Part of a small language model's weights.
Size: 16 layers, width 256, 4 heads of 64, MLP 896 squared ReLU, vocabulary 3395.
Architecture: no biases in attention or MLP, untied embeddings.
Training: a variant of Muon for these matrices, 866M tokens, 4254 steps.
Each number is 128 + 24 x the weight over its row's rms, rounded and kept within 0 to 255. Layers, rows and columns count from 0. Numbers have three digits each. The size before them is the row's rms in percent of the matrix's.

# down: layer 11 MLP down (transposed), 896x256, rms 0.111, rows 274-373, columns 128-191
# up: layer 11 MLP up, 896x256, rms 0.102, rows 275-374, columns 128-191
down274 095:169138118150140139116138130133145104087136117108134164122163104128119122156137158135123165125103123190112118071155128112136163105065138119139146098097131147115122127143142133169124145162083106
up275 096:160144122130072123135121094085107127141113130131101130130163141157136131148132135107111145153113166130144122173089093097154156130172132142131135134065158096151108144141107202138099110148063127
down275 096:120136125126184126137101110154104057143122114150129125171132188106160145127120145101156156132144133117130121166138116116110106135169122127098133090161105129105147150135092102141144131167150139
up276 100:112156102136094085205155127152104092132112125157139157132135094138133131150129106108131111132123152159114099108151078118165098113138150128128147123121101126142060132118131131117151070120131125
down276 101:091121120144092152113139177118100107112127147119136107113094117157110084129138146135166106135125122173120106124118110103105090158139132132116142174149142093132111130127184100160125091127098135
up277 095:084137143167126140120163137167130110165124136157097193119143133065156168097140135144097125131090111092110093119124108144138156104122135096111182111165116109101104122115119133117094123115124110
down277 096:136113144132123099131108127118117138125186167093149113122137169125133115097109151109167113147119120170131126148148128149125104166138075107144166147091124125133105116112130065123148101133150117
up278 095:129118138082105108109144134152102144141121147144110093141196117148109079141116100178145096140130131183153109103132135112106129139128166081112077150163086132122178139129146117151125128149119112
down278 093:142097160068103124139128148135141115121190144158140134118177139134173134126146146155165104136127078129138128130120141142169119103167107134123130161112121144135091144143109102116117121151122128
up279 091:103147151090118158125133121147161119133150166126099119102102130136101158145141136109143147170131126146136131112128126077140139116129125105078127144134137118123128141136098166120151094130120106
down279 095:152106115004136124096124112120091119115135099140141158129146157095133160131116149117116152129134158152087142150111157116160117121122150088159138148120144120104122178154114118124166167139126101
up280 093:108139124146138106157146123109146143129158106176108164174144166086124098126111068163150156122123171097142119117156114126125061187119146121151119190124135117164126120106155140097107143136116150
down280 100:156069115110203128098103163133123119145182147155090134136106127119115112116142120087122186153111096121155151095171169122122078117171149092136124162131148140148109157126118118127120095107147105
up281 103:115071111112121173143150119135111111138140134182105145103144141119138111088118157106107118118140106128150119123127158117114150142101128090078105134131113148132098165112131131144149122134161100
down281 100:094100140111164128119130111107119124099125148154175153125138103107154159141080129126120103152173174115110105105123122129120133123161163129065116056097126151117128098161146096181124108127128133
up282 100:147157104147116132109092109114121173126109134188097074098125127102108118131142125136152106121113133147131118160129067131157105078109120119127100116138108123123134148161124146132087121107197102
down282 096:104170114155134071154138095085134144124109108172174139152117165127113106120148123160148106098106152114109211141097137121115159133098131155154126115100112123115123128142147138134125113094121124
up283 103:141133105086142154087110142096173131090129102090161125121151132129136148132150130113178140153095107137148128122120140112079136127103132152122094137083134121112122125103147144140127108140135133
down283 100:104149112164104133121159108111073101121089125052151129100108122103152155170138125112144145110101120118112139134119120112119142106109107137156118123148123082113115116145146150093111109123151154
up284 093:145135120070157150088132096080147125114099126158105156130130122146146173119165102158116099148095104149137160126133143096132124073117127111170091109126178120158151086153128178160105113124137185
down284 095:083152127161134110114129102110168117118157129158107117078135130148134085142131104097181119130134163093103136137118109124141152198114182119115195132169158105134097118149136131145119185114120116
up285 102:122143094104135125116137115132146139120175125086102134107134132048143084117095089101095158123148121042139121127141144092103133118127140113121123125119148086134146155129068142175139120131173141
down285 101:108132091099082149124086129092126142143112079118131105155128137116124197122149126103088156125145113129147109165174115135155138135070124168144097169141140102124129147118193170104115113105121148
up286 099:145097115131118155139171121112090130153109149112160106177147149129116092113106103137125140119130125144089142154143161153147111138114140112088129094100139110126125136122158118136151162123109073
down286 098:151154134107126164170133105109134094103136111128152196087092141149115160127091107166115149094151100166156112067134129120104104101120116121111138075121118118112109121152182103129093141099118110
up287 102:113150143109146144099126089181122130118143187138118121145150122167118135132154071104137128169075132140132118125166130136092146139118116118131133075148087095149110103139112182131099112151126113
down287 096:102122103068092110147095120160153091086078100093122138125133106175138096161141116122123167145136105167143108161112105136130126135092155158104120118123130129124133133121156147118122134140111087
up288 103:144149140122125136135121126061134118158157143143149133109148110108183114157133134174131072155159098115167133121125123109123073177135073109141093120161138127143145122118138157085136109153145145
down288 105:143107141134152097110119144097115092157138113135104100137111074137194125139141100129147120132152106107134174137125102140135117148157137113116100127154148123168125129132125139124159100129071135
up289 104:109123126139089113141098143160144126174116126152127157145127099116113145141116137188081078118120144132092100135118153109130128087112120131127134132098150112139114184123129133100162102120109141
down289 107:126101114234112110139148161151186140135167140132088141122152150099149112136129130096128112093164106128129139132140150110120128101128103173143114142126104113170146088133135131135166108167151130
up290 098:115105147132104093126152216143126130106111099129108146104138132103103128134083123130134140144120086181133104123140106124115122155095131153147118111173121147108131149127138073121123104146135176
down290 098:161119131122126151135097123130118164159139108130128140109103144143115085096152076193119131127145093120152110190144105132187094089139141151127105118143125126106131109152115120114141128128178117
up291 105:111132158126140110116098126122141157124084112094187114140114101143080112104112134137113131122122109162131106123124119122130108083119109127114141171136164148160115159142143149138134173103093113
down291 101:143085151129133145153105134140113133142109112123150151121123147136110135145133141164132147128086131141122066133113129131142182126149147102108132112128158103175123097128150181166175168053148118
up292 089:102126161088170150091155158117159098104117136126118138109145114104062149140111121120142105146127125093144114129155131122117103097141118134100135157102120061138117123147126134122095148148131160
down292 091:138145078051121071151137138090122096127119090161127123148123112141140141167141119130119152149134142110115128112131143151107142103147133148119118133130131128151130096130112140094172146144139156
up293 098:103136096122169132148138121132135127084130143119158144098114150126148104168182103145145083130114129103177140139158123129159113123120120169129170149135112095108114123108137101117150096112132129
down293 099:137120098124138122140137113139140163156131123126138130081165140148140134159065149136154114161143118123127135118111111114135134128150105140144117156129088143118123108153167123100148133102118152
up294 105:107135129112109175162147128142120157122143122175130174131112132122124101140108116100213122154112152134098152118172106124085139095133115127189111135168142095140129110130155116124154125165104117
down294 102:117094136135156089089119102080158138135111146139131136094118143125107145130147112132172119127137110155121138149133107145131180112108118127127123145099098132114150181104164119125086138133152175
up295 102:130093137104124117151162119151159170166106189134139152127120109152120118133133139123105089151092128126166150160142142108111116098116106155075138152147118106140123121118100132091114169134138134
down295 102:137084100141136122131124159117173160125136124098154125106128064175149132100127112103130126164094158154145110119088153135169186141133136103162102150104104146154128129161098149167077099128157140
up296 098:106119172120104145107132104126134133122121138094154122097127125144176134147138141109129107128109156125137135131138118062158136079137136171101091124095110101134123125130129152160150123083120121
down296 100:153113141172122171095128153157114144069163102134122112131115153117161116118120103128148115128135097135116116108126138098154073143151127129157129114119129140123078150128163101153118113171147131
up297 105:165124141143110151143139138106135101112127147154133137126141109150119177066095105127104115146113132141118113144160110168177130100144135094142138116135129142086125154148145122140137077132137152
down297 103:143157150167105107151115096107160101101152099127126072151118132158127149091118118115121101137091116169135158143167090110182134135150079132138112073137148112153111149137123147154105130145122129
up298 100:134112138109090144137097126152149142177141112134087178103131125107111139089143114093113150141107155099110109182149107160133109144086113137095113141113123117162109149112139138141133115132146097
down298 100:140097121120159120122102121094121170162128074120135133144105155105116118143080118172133144133083124173121157147131168132118099144120105150135111123152179172141140130098091156111119146097173130
up299 099:122152162127157130093121153136120141156089152141110123151182096123130144136088137094138148139129106151159154128145133121129147154155141136110138089115116130131107093143105162159104094179110141
down299 096:125120104060172173132157178128099128112105113092116073163105104143145149064126164088098143135128111141117146101152115124126137140104117117125146101144104093150149113188106121095137137128153146
up300 104:160137113156132149128148116148108128163121135156124141112111129180159125093124109152128073157149126110127151103195112146153084137124113126123128136134152125103126141139104067115105118160136098
down300 102:169119086130125131128174097099121150127103130150143060142066180128118132156103152123143132111156148126123106147174121139118127126104148123134101134155116111120122118128134086113123123117136098
up301 096:092107135134091144169143125104098131101122153129152140113119125141103132100093102079090108164129104146137132132164098136127078154164119128132138152129204110140148146103090133138121093103108152
down301 093:103107074079106128146115149165154127120139153113136096118137092105136129154152094130124123158140151113145164081129102135139162126157146135145145141120090114104142132147124124124113120110166147
up302 090:152067143109167156095083064113071169151140087079145129117180173109093120139141158127148129152135122135150107154137116163107099142122143123123099137177113128155111123145144116159134153085141102
down302 091:126134126069116138160100137111105115149093141126113120153119163131101116148167101102130173113165123153101137102121124060145142129156113155127172108079129119124144119097118128089124080156143162
up303 099:114159121086110133106124081114129141122106137122124131100087099200139108144158073090091113134149096138163094124154118123138131149109117105128120132165108135139103113170141140138144156116127147
down303 102:129157097122139119174131114088116084146101129147099108098114170150125131204125109121099125124133085129098125161110138099113144103111117127135134103100112127135129109144108055172149136139117121
up304 103:121124092097154137127137141150184124140139142152157144141067172117071127143133132113149163200152144150146124107133121105111141130117119139146146154160074173141117172150119137148158149139090109
down304 104:146113132151129121119145143128151104141134111158150168152145142122145137099097087082151135131126111121159155069133156123080125148164136118152150130121109200121125125172083118158111177119118151
up305 093:098086110107110118115119121127103140142135166144170153120135105108130147124059128077124125134140103171181144117081202167173117141091127105080132128105107151117097118141096159093145125130139162
down305 093:177173160137135150122191140146136107171093089152100120107086130147098183101106089134107118107152115130103109111144118159098103101122108131128106115137161184078150136104151117141164127137099117
up306 095:092119078142144108127197089120125132183111130118116176154110140106108148147150091102120207125165145139137111116128150119126084084152143142104097094157186179076115142129128133143098139091124138
down306 099:165099082156172164122147141123075098143103128163122116111127169129109125132161090143129129139147123129138134109139152152114150123126108130123147133130188129099125173156163130125128157135130104
up307 091:094133138154113119117119128113108165164083128128163161120117170125145120126128119126130134141154131108113155126141132164082162135141097160188129122108090129142124179151140115087174132135132106
down307 106:157105115083122154101147117152130096126176132134122097132144118177117131108141133123103138137120130146120098142108127090163109095145150107082088114145133131132119114128151141139135096093121129
up308 099:111114095149128128103089108162157109100139125123182142091108095132107129141147132159171103138115095111154130115122103147120151120108100118149163094180132107121128146131143075131131108171142086
down308 102:107122140062156157082155101092149122177157161166111126144121126138139130151150124101128107138141156124141165147094101145151134153082092140128122126125161136162134120138097108104108142140143087
up309 107:112159104134147122104134123118129122153111177095165149143133141103124116052158092120118160139138116120128104118146102097103125121127150123117133125174102148180141144154108126133147145120158119
down309 109:173139117109148134104142118163116155139147141115105116155100120125131101130174156120107142090126162062127141109125165107124102144103111123131170130097092124137136157153094132148156145101150122
up310 098:161072127120122116148126165097117150111074141111147125121134081133128095130091129082146170161124110115158112119159127132108149102169128123147117124127149152137099155126170140141131100128134108
down310 098:130132113141087105119099122106130121121110134131153152147106138154074134131118139057117115150123094112116116116128107107125135111161087138141145137100132133164084164119166102107160177129100104
up311 095:120148121111110109192143140124122135136161117125105091149137146121178091100158160139134119091128114127116088143126167131152106134108106170142123166126154163143122146158095097156094099151125134
down311 097:135172145100136121099129186125105131134125123122121163150140134084130110150123120099145136095139148122137133150115146129091130114144153107113114115124105111088156167137127106154113135110134141
up312 107:093134117135107138161089194172121103171115128133101134171114150133143088099118151160077140073102109120146139100102133138094122139110138118136126142118148119117109193151128126156117125127114126
down312 107:136159115056170122158145171133114131143141128172109119110110162102115143109115130103141144128082105129133113115117115116113166136109139134152120121138119083163115147135105169137131149142154129
up313 094:063151153114188132123116114133116134156085142128186083113147188122095061110147148121103119149137099135116118145118114161119168197135119147159142097146127107143145137177141163163136139129113162
down313 096:119101143076107109144147132135140126141126148133148185132153168145144150169145116123108121110127147109154129137093112109134110117149108124138130118081134125128129147115102102121137202134134138
up314 097:134164075115139147110132127114146114100166116115135119131173087159129139174121112086167179125118079141093103140147128134093107156128125173116126115154112141114109133130123109126148152146145106
down314 101:153113126067116101073158167098125077120100096122129171136149183099140111134118136119173124132091158076128090104117149122092138107121118183122123167131099137150119164131122074117105106129114125
up315 102:123104144113105111131089127140111127152179123136127096107141150140110113189150142145069104137120131119150127159120123079128124156129126142126119131121105107114136146158121160094133148143157117
down315 100:108140159107129119120092156121138113117152104098092110119109091134107148122110166127133181135096132118120172115160141116121125079133107137151142158112143105122097112164137115123134155086115109
up316 102:105137151164167130141144140184093090106130104123117147139146141090140130126122153159140127140106147142096124124108149121092095156140095117100147082117151112118112123144132134119164094105125122
down316 100:111126160128118116095108131114176110108086116131138161183152122119129184123114154140132117137119121158104154166088117106109119112112140132141101133145081113095122147091137115106130129206133103
up317 094:124132116127100110157105138154140142156166078115096132114149153133105163095102146080139150116184084130097118111182161115150135128111111130143109137163140115141074097120135110142089145170140111
down317 097:103138185211137105118211156130140123162165079093127136131140154172115155143118137127135121143132127130128132114095133152117086172126135111171116101100062160126130079114110132113133129099119104
up318 095:120118100096088135119130144133156145143125128106126117138153087119113143104123128120094143168152127064147159133089137159169143147177119106157120170136130073170113158133146112156083156140082123
down318 093:120076142075142148149117127103129173174172117118148109173106124155057110113140123170108086123124135099129136117168136156131080130120139156116148168136126092152083140103139142129132142133124126
up319 099:128139149186139169122102081139134091147151149110131180077118108152110104143087122161131124100143125119142139119105152126120067095087102093170127107093098147154142162095171120141136139117155116
down319 100:160101150119119145122194164122137125159141151148131127116092080149133128142107153141120140084126136141160142171113094116124130112148139109130159154150109147140090127114130110128129135134127128
up320 105:117134131131130093193089119151146136122108139106143128116085111097132095129150078130159143150125154121112145111108168150136162164103115117163126157116103089120166152128116136118104151131068139
down320 101:139146108101088170128093107168112130169135122141126117123111155140089108091160108110130130135092114139098119158184155126125150125148116135120163144164111124114089140119130147108114155154150186
up321 103:091150118166111114118108177138138150159116129144133129132121121122097121118115125150110148135141145161112130127067146161130158110113133083121088139130148130144109126149131106145137139139092155
down321 100:118133101095167134090112109186151087096145146131123157127127098115123110105158146104137124103133149137110118097150133187156150102129103154138101152126160112140163094122177091171144098120118144
up322 093:101140169106143128119136153129160120165186144119088095124166109165146097137149159135134097140161128116131107128100182122131118156143129121097105095188120126130100090106128142146123156133068122
down322 094:127120133028092110141123118150145143160087122147108092152166113190101143137100123096125131139122124101098137162138164090113090116145094152151152174126168085129143126152087140118132108117104125
up323 102:097075112136095098126135155110173158108135138143148129144155144164154117112134178144152095127105119136129100140119138171098144128101102108148099104115126186117121102085160133145122118106088098
down323 103:088127144134133116163138121159095102138118106121123117155117095146156119150108127140142121090143145153101120177186137122129108118109154139145168161116139155116093139096139127118170121149108118
up324 091:105124106109113131132146144154082122131122125088098136101115124131083134126140101100111147136128127080138127151126135132125104153150072166127134154136133128164159122140096156102114113113137134
down324 094:131137125118136095173118125120135114116117159080116166126180107119117120123105136134083106086087127128142137097106126141133111133068146152092139124181143127120170112149112108094098159132124135
up325 106:147091116132145138142104153117093127133121150160114161112131109161130102103134131116121145156137127153132130112131156166110137116120124112163114163130122144102115106129175112133124141142090121
down325 104:136127159120090152129139145141092173124143074108111152102118136107178132130123142120161115169122125128154149100101117136081152146122143127149132156149114108147162125089119116130133089147134096
up326 094:124185119127136131150108122162171132158125086128127115147135137113107123134122116132191108114125133112149120137146131113076084125103107106124133143101150104068154115118100130165168135152116116
down326 101:122100103123154158109123117123151118136129079173120089130098128100117140116098160088146132144174143083128154145132120123179115153145171148101146133122135116143154141125071135140119159137149143
up327 096:132093148121134144071125160110143108087134144118124109091131152125112146092129099109114126107137107162152129129135167132092121156077120152137194100109099129106133119133144125134166119172146101
down327 096:195083132144147127154100112079137119124109175118124127100112103140113157134142113131102104109186180159135107155132122161084102168118140133124112118122122092128129095116166126090181135137133140
up328 114:126157134105101133123142123129187128139191162122120127127155107156132130124125150137187129069131083131114137126116104127092105128111109138154169134152091097120130123091143083159148110128088131
down328 116:103158163193094129122194090094131111120130147120164115153129114145116092173124130142096105076136111115119174086110098125120109149119128130116115090141125154151117144089150071149151133123124159
up329 095:118151128079115162117145097133097146118127131201132133100169161132081147180140145112126124161134160156149152119104142115142157127157121125136179140148124096104118105078121134144108115112108113
down329 099:155120118086172127089103123153111111142122108132149127140138160118118153110099121062099143097147129096087167167132104148147087091113123093156142086113195141127175126155138131135134162114172151
up330 097:099145107105076122175148112158101148121124134141145134129159111128088122165091128151122125172139140104104125138105119075133112133129097137089148148148099140111062128137140170133126134117108122
down330 100:082145106139083147149154109102137089124128118105120141096105118138120120103165124149164132109126119104133139133121111169141142123164141127174098070142169138133131107098120153145117133116140141
up331 097:116129103111134137131131162138142131096147132103100123166110152183100124101105103123116173149148120104107127123136152136156112118170160119118140137142148153125094129111127098119110156157090161
down331 102:113115144144141145165110156166128122101115133157130125141130186099094151154138145114125120170147102155124146159132109150139084104117098156110149128080128116103136134146121105157102100133106109
up332 102:172167116118098112133113138068154112131138113103130117129136143129184072149129123203112128121143126148068168141157101127153111119128138150149129134123124122115156163171127099151133117107123118
down332 097:168106139115158133130127099114106107131153118124108124136148152178150132154167121151122119182153153120158147139116116144130140145118107170133139112146123135092139159128086110104068160101101152
up333 108:094183112117125129095129092171125149048156106115133101101119103151115109120085105202140106056136140141120083083132143149153124156148125127163094144148069198139156121154161160122173119132133159
down333 102:074137085117149161163144114123109139127136102120133132106134112118096095127122128121125151123106184126078136063136165147178117141120134161096134155136101124120145111107139119132127158163136106
up334 101:137162119206123118127152130111168163152121071140132127118118123096139123161137152120121121093159173131124107122097127138113148157092112098134142149144155073103139127132120098159130159170131149
down334 100:108107118154188133145085125179131117142103113145135146116136112080088164144113131169142139124148140127119184122096053115152117111107147135114147151094113104169166092100099102133110136130158103
up335 104:102138119148141134118119159146156091089121149164112091094134122127156126133108102130119108124113111131138151124142092179107129122143098127096093122185110146183117140114113129148145130106134138
down335 096:168143167072127102144129131161113093165106084154117149122137123101116132139158121178137075116073090137168145171136146118135149154121181157082079078158135142113123100131117143151156161119141157
up336 095:110147080118118096137150106097135146099139163158124148089112116096155133112158104155130170181161142121135117119082119129115142186107108176118141130143148117117108157127119101140153149149127162
down336 101:135106134113097168105078160206159143134131104150091144124134125130123115128123154086127149116114116120157151131142158122125124170161141102135119100154167080127125126068126102150117139140140111
up337 096:136089099144136117174163142122144131132111136133144129110099092153108092117149096103146128125094124116105108132150146126104173105092113105180118158127158098126124131150120136099142136104134108
down337 100:136104154118117096116099148100130143129138156104139171101150104130153140167110103138148140087092129070125143099092120139135176147136141124104121148137107131132163140140156123118103099134087104
up338 101:145137116121108115138119114152136151163086126181126152104134115110127098108124112101155132120083162133164115124134123116103134118093121081156145157062131170154106145142131094115152102095139112
down338 099:139121127124145155123104126156106102168121077162129109107068125136123137127160132089125151169142113137125144116113109134151114163109167116125142081143135121134088130155130091141143131128094155
up339 093:092122104081096145137144132124152049132139128144145149093154127125070115158140144128120124184140123151108109143165130116089111150143102099097099107184152139119170120113118157127109154076121114
down339 092:139131129056129119173100134154156094151134159074162080148138140146104119138168097160108138132116151130076114125161097151122161137146177127099140150142134088128091156143156144115110126163142135
up340 095:129112161109133132121143095102139158114107102103128110072121145138160136117145133152159129108132079162174121144121163105078140097101105113163135116170138161128165111101195126125142133132080167
down340 098:118140118107116136128100076106118126125133114126142145174139135133110103190150176112117142152113147127145106169109131151098169157161089068139117094135098155156107119109100140171134147124150152
up341 095:123076116162109141141125130131142125096127123082112134125162150134134115122141100147150118123135127108088141149131126128116103097146130142113133146154139121173116185174163097144104120140117163
down341 099:148125115157109086138146155122146100127113106131119122156158122093127158092131106134129141119115123141128138116153153105174156113138114120079153150099166137110137145116134158127144121099121130
up342 100:087126130164102134107110100134163155097122123133104111093200158134115160143106142124114093145149099142095132095163103157150178099117110153140118163166148157142116096104168106110136085139187098
down342 101:115144112071117162101130157136143165138140113112152143121141070163105112115122130127149138140097102148169137142156186141138114137105141097135135118136140104166162083110133112148141137093128113
up343 085:183139103173144100103165142116083128144128119157121135146137158133147126157115099132129118116118083093150118091117143119100092071151116098136147129107103077108114141132107128163084145148163176
down343 100:066129148088159139123125088122118120181105151137125115113113067127103121075108126146124126147147148120140166143143119124132149172111162138116113121169144159119131132089162103131168137103102069
up344 112:061130125137123139132108159112116112131143135138124122152081134135172083091137137134169117139129131123173115103122110129120125138141133080126115157154122103115134096107122127125080122144105175
down344 107:121121138134126105157107127129105104120109115103170147091141133118188124100122137156099094118128100151124134108117097108100095136126117122099135135105141122133149125183145122097142170121096155
up345 095:108139113091118111109113169085095107111108129161157154110088136147144094137108097123096140184197099107119158134129114141149101120100134115131108125178121152145161125187133105157121086129114169
down345 101:109144184090114124145137089106154104052098147128137114108115121137103089123131115131141142144115160130169104096127131097136124131168151088129147091127156127107117091117133172080144142095149153
up346 096:118112144135110134066094084147148162114161126101105129152133165129144136100101104117082157095150109166164131130164164062162096104130130124120142162138122141162152161151133104107141139133113143
down346 097:131094182127127095098120133121136125152158129128067086139121110161127129135169152162115106159141143172156146069147160135085106105124122106113144129084113104156086090116125109107161151154111134
up347 090:193119112092158100142146149133107113111119148150101123140148151099088133116115148131083148155164144168127107116149165093181123100200116144106163154107146185127093085118137134143127162124118112
down347 096:148122144065101126122137121147141169096117117127132156140117158113089117123139117134166122138113153168105142123168076160148157117137127118131140163163145102156107152101147198088118092122088107
up348 106:125145138186076069089108112093174119181110129111123149123134113131082111102144126130160129163159173135134110119129098100101100160154137125111136123131090152140139134101197137134135135146109101
down348 102:107176136152134117114133138108137126072101123153138127129093168054122158143159151138156101137157125084143127132089144142110127142131097118117169150101099141162135156141123136178152129094092093
up349 104:139175160140153154128123128146169112136096118138151091150165118151144136142071063115125136135138165103145124129122135116100106068136104149135094093164131080185101118148169134136118094145108170
down349 106:131102090132141142154140157130121139130133114094114077154133103124166073135120153133130143109120170138139144142110121086086157130109180140176110121158135146126157171101064168113105149123110109
up350 103:133127139122154172119131100126168117138150148156134134131152130053094114168117136144129087096107132152129129187147068139110113165098132074146121093179103164103123140135147174101123109143109123
down350 101:114129159108124138077126127119099125124131124095102153148119078092127143135117118130108131159137132118112176123096132140149120120150134142083146119121094120156172146106132163115107110090109154
up351 105:130102150116146180126080105149117173135147121130145096138113126114108109109134138123123173106109083111071156119137137161167049131117122152093159158113132080116140097167112115137118135099156120
down351 100:126116127000132103149147111149149186142139146119143139135073152106098094159117153118132110128103132111115143109089112149158148135166152148111156109140098140128119139130122139071080147112132132
up352 090:112158089090178158158152105116100136172140161146094166154092129147105094102169126132153136113155108136160092111172170154112140122133145142101146155160115114155148144168161138147115130142132123
down352 096:136087169012148079118129143116125098115111146133131125096188124119126086172158107128139127098124117133149163141118122177183123118105140141154154153084138107143118141118127102113112156114112130
up353 094:109087119143148144085110118117115134113148094173107125108200114109096095156093163115150125125135145126129114202147120128103091124154125116083078160101103146157147125151134103146114121108142138
down353 090:079123182103126114113137140173111112138154093144089084102180117161122081142101108191125183124112158132096102175111122104162101138145137134105142146139135145150129117137125103157091101145081138
up354 096:152143101095123117152153151132154112127116132126137155111116115167144135146124177093076109127122149116127108165081170118140110106149113171158152153111121147124144139115123171136098115108147147
down354 097:115092117180155114114135094142104117106127100120131170113164116146177115098113140145087107139161119173135128132108106108106129151155122075147087121127120120139104170125182109094140117183115090
up355 100:156115133141086096158145109153136121138128122135126169124099074133118088126114172132154116126153114154080070159146112160125136122147091136111122133174162175136065133127110117146129122133130137
down355 097:177108147116092104129129118100163171140143140095135171137159114143152138126155131101129081100153125120093138186131151127115125128137114141094150162157130129126113105129120105129141151132108135
up356 096:139117128096164146116143103135143159123100132090114110083122125122127107174098143099148123147115132188131125142116125121130177163161119128144136127081135146150146181133155129108139108117117139
down356 094:136144133194122138125100147133127147168143159140112133129145147138140130108137124093103132138122159121209155058162113163140136121100130138088175146132109084147111147130130099152115148104149070
up357 104:106121129142096131123120096156164107134150136134082141087122157128100128103115091138100121159060151094103128133102115101112144140167139090140138158114137102156113149116147104157107116120127144
down357 102:133140096111134107165135094132126131131136131102125132124166125111115151110132114087106151166130125152113152161115093089147161150129134140164151157120118115112122145132195152111065154092139126
up358 102:127120105189132112121104147165083113123120126150071103128147110127113115085156156151101057147154109110115152139136150124119136112174152141137144150158114130114108127189087128153100094159137145
down358 097:109140084098127116146121101144183122105139113113103135123117157155123120120100122153123148054163138153162150142107107156155153180173131092108148169100090119086152142080090117189127108146137134
up359 093:150146091151142128146090116133135150150142126085118146175134127126129120127084096153110135108107137133129088108106093144148130074139123143106180126109117134135147122168131129144132138154124153
down359 096:133135179050133112122095114108132180140128149127155166125068105151147113127157124128145112149124153158120145115121111102120141131163121146138104165147098100151094134146105088118115123107154104
up360 102:132141184128118114099123113101120115105165126087062107139122111134155134123124116141160105114153186141150129122123069148124140113127082138131135117144138112158114142108133109128131152160107125
down360 101:119110156130144183112129181146165107110096155084104157142133139127099130137148092103107095112102107088113146159124132094110170163124126148141128151094121109126133118094115143170057168155119161
up361 102:125138124097110130103151155130168075111140149166134113138158134160142114138118116090112153138066116099143160126096126130137160133154132118109140091160131149119144108067148168144153104137144096
down361 102:114131141127113158131120162126113169109115070147154146158154143166088131090112097112113140130083088125105123100144117109178116144120167103134156135141162100096125074099115137105184093101121118
up362 092:102099143134115163095164135099153099132099135120146103118151114078119152153161149147101107163107166123094143120136100124113098152096118118083145087134088098175120140126160098127156123129131099
down362 097:122119175138100112148111152142121144086063102102177145130147125141124149146139146139184095104141116086178147128100145128115124141108139117153135156092115118105144147102149081111142115120122124
up363 105:158126125143109121087120142108133127112161149161159131103097128105118135144146084142128164149155159128101114109138151099105206158066149150098127104100113088163161131105132082115135116149125142
down363 102:164153142160140130133191150112091096167133080150135112137122141123079111141128143140136115130129118148081134107074128123147125114162116117096135147149118119131117139099121104141142092135131157
up364 100:142106134135129134147097162115153138133119114124150157153133108151176095160139121113143134129126122143087140109113150145138151122161106112132118080160150114129105146131171151140128108092138182
down364 100:088150197164121105135126091169105164192163122119131123092144085175116131136114133083137111148114122175116122159126082143136156145161121124109141132140146149147154101098165158135144174068139110
up365 101:101170106145123134068115147142072122105096151138102131117139102130161128138106086145128106105151138099126095118158153097119139181131127083131135146173155166120139114106136158121167141123092103
down365 095:138110091116146146107146112117141121188132148142139069141129105145131093125185087128140175163103154118123130114105110148115113121105119125148113122085114115103112105116134123104156137094114132
up366 099:142096127107079116144141145101171142123129098111178142147155139161135109168131124107091151107124125120117139122112126112107127144148106139146102113120113111129138128156130164150070127142090124
down366 095:185155127126148106140154118067126143096077120086169134117142135130124116168145120155076177133138166090093137152128094140141083147133143169126095119115105143129109141143125138196113122136153102
up367 101:121118139167124147091061148162119085150131120146097165143164099147118153131148196113142080094123130128098103128115113139133125170119120110163151136116104138106099129149155130149165123149124103
down367 102:127125105138125116118088135146138155180144130139132169140146158105127118104138091109117100103109106166103153153104112103113162122140148099132147111124110137113163158154127165105137117156092114
up368 089:112138160125131100122131111092109103123160092137096161126147101126095133098115134157134091095130138117143134102110152172088115127116121109102135105090146097197145119142141148116153114107152136
down368 090:099146150060150118144111196091141100130107122107118127155074176139095126117107178161104124101141131135094144105142126147164175126136148145159112133164159157114157166122136116083141147125113144
up369 106:131117119109118104099120150171136145109126145142159157161185136062084094122153108161124152105087119155117150146135124112100118136085134110140132107125130137120105155164143121138155171137116156
down369 104:078109168154143145120160160144159146148137090138170093137129146131125086142159150148184151149115146117151157157183151183161114120112107118130149142105153116118129124137131132101143123132126127
up370 123:102143154142113121139131159142131151107141139097096161101141106083146119124153119151129116099134128148142132159153129111104159131125131141155104125111134152132105103101164129109132093162070134
down370 115:123140125117134101116145187118101154120175104108140174140186081125134093168126134108154120135179135113126177155101160139169123111118129144167147126146129110139146144144112137109109111100104116
up371 103:147124105073105126134134148102112101177139147138121158152068127105109132122129118127169179133139120066146092146175155108108113097107122108141124136103173146139090155148137128124140118148123100
down371 104:151078160107125180126114101114117124152123106136150124149114139154083113130122128094099111117107161143103136099147121154114128095137117148171155148089138159105105142188108140063121161097125125
up372 108:142126083129161129162123067146152073144127120172121160130109162102133180097152113147146116157154138129092163127147149168102101151133126132163150153130157108143147130115123117091160124119089112
down372 106:128107147098059158164150138150165139145107120120123154121113102115113098134132129180140140094154152068143117124115127153133133124114135081116101135138132110165125090131116165106123111134066140
up373 099:113149122141124137169165190085122130102144130138133133105133130134140071144113134136140158077136136092129085126142141148084131164140097107113103142142118165108113087111098124133122133138151167
down373 101:101121100161143131135172091161152078159114088131110124155101134114133145152095178126153154113167115118117133134131122154111155179134135130112101145109139166164106095133140114121099144107135115
up374 094:136191149169150122147165113135118117161088138114161165122114116132127128125071085140099182146126129120115117158151112118095125135138126077102139139153138128129139140132132112152170120159126165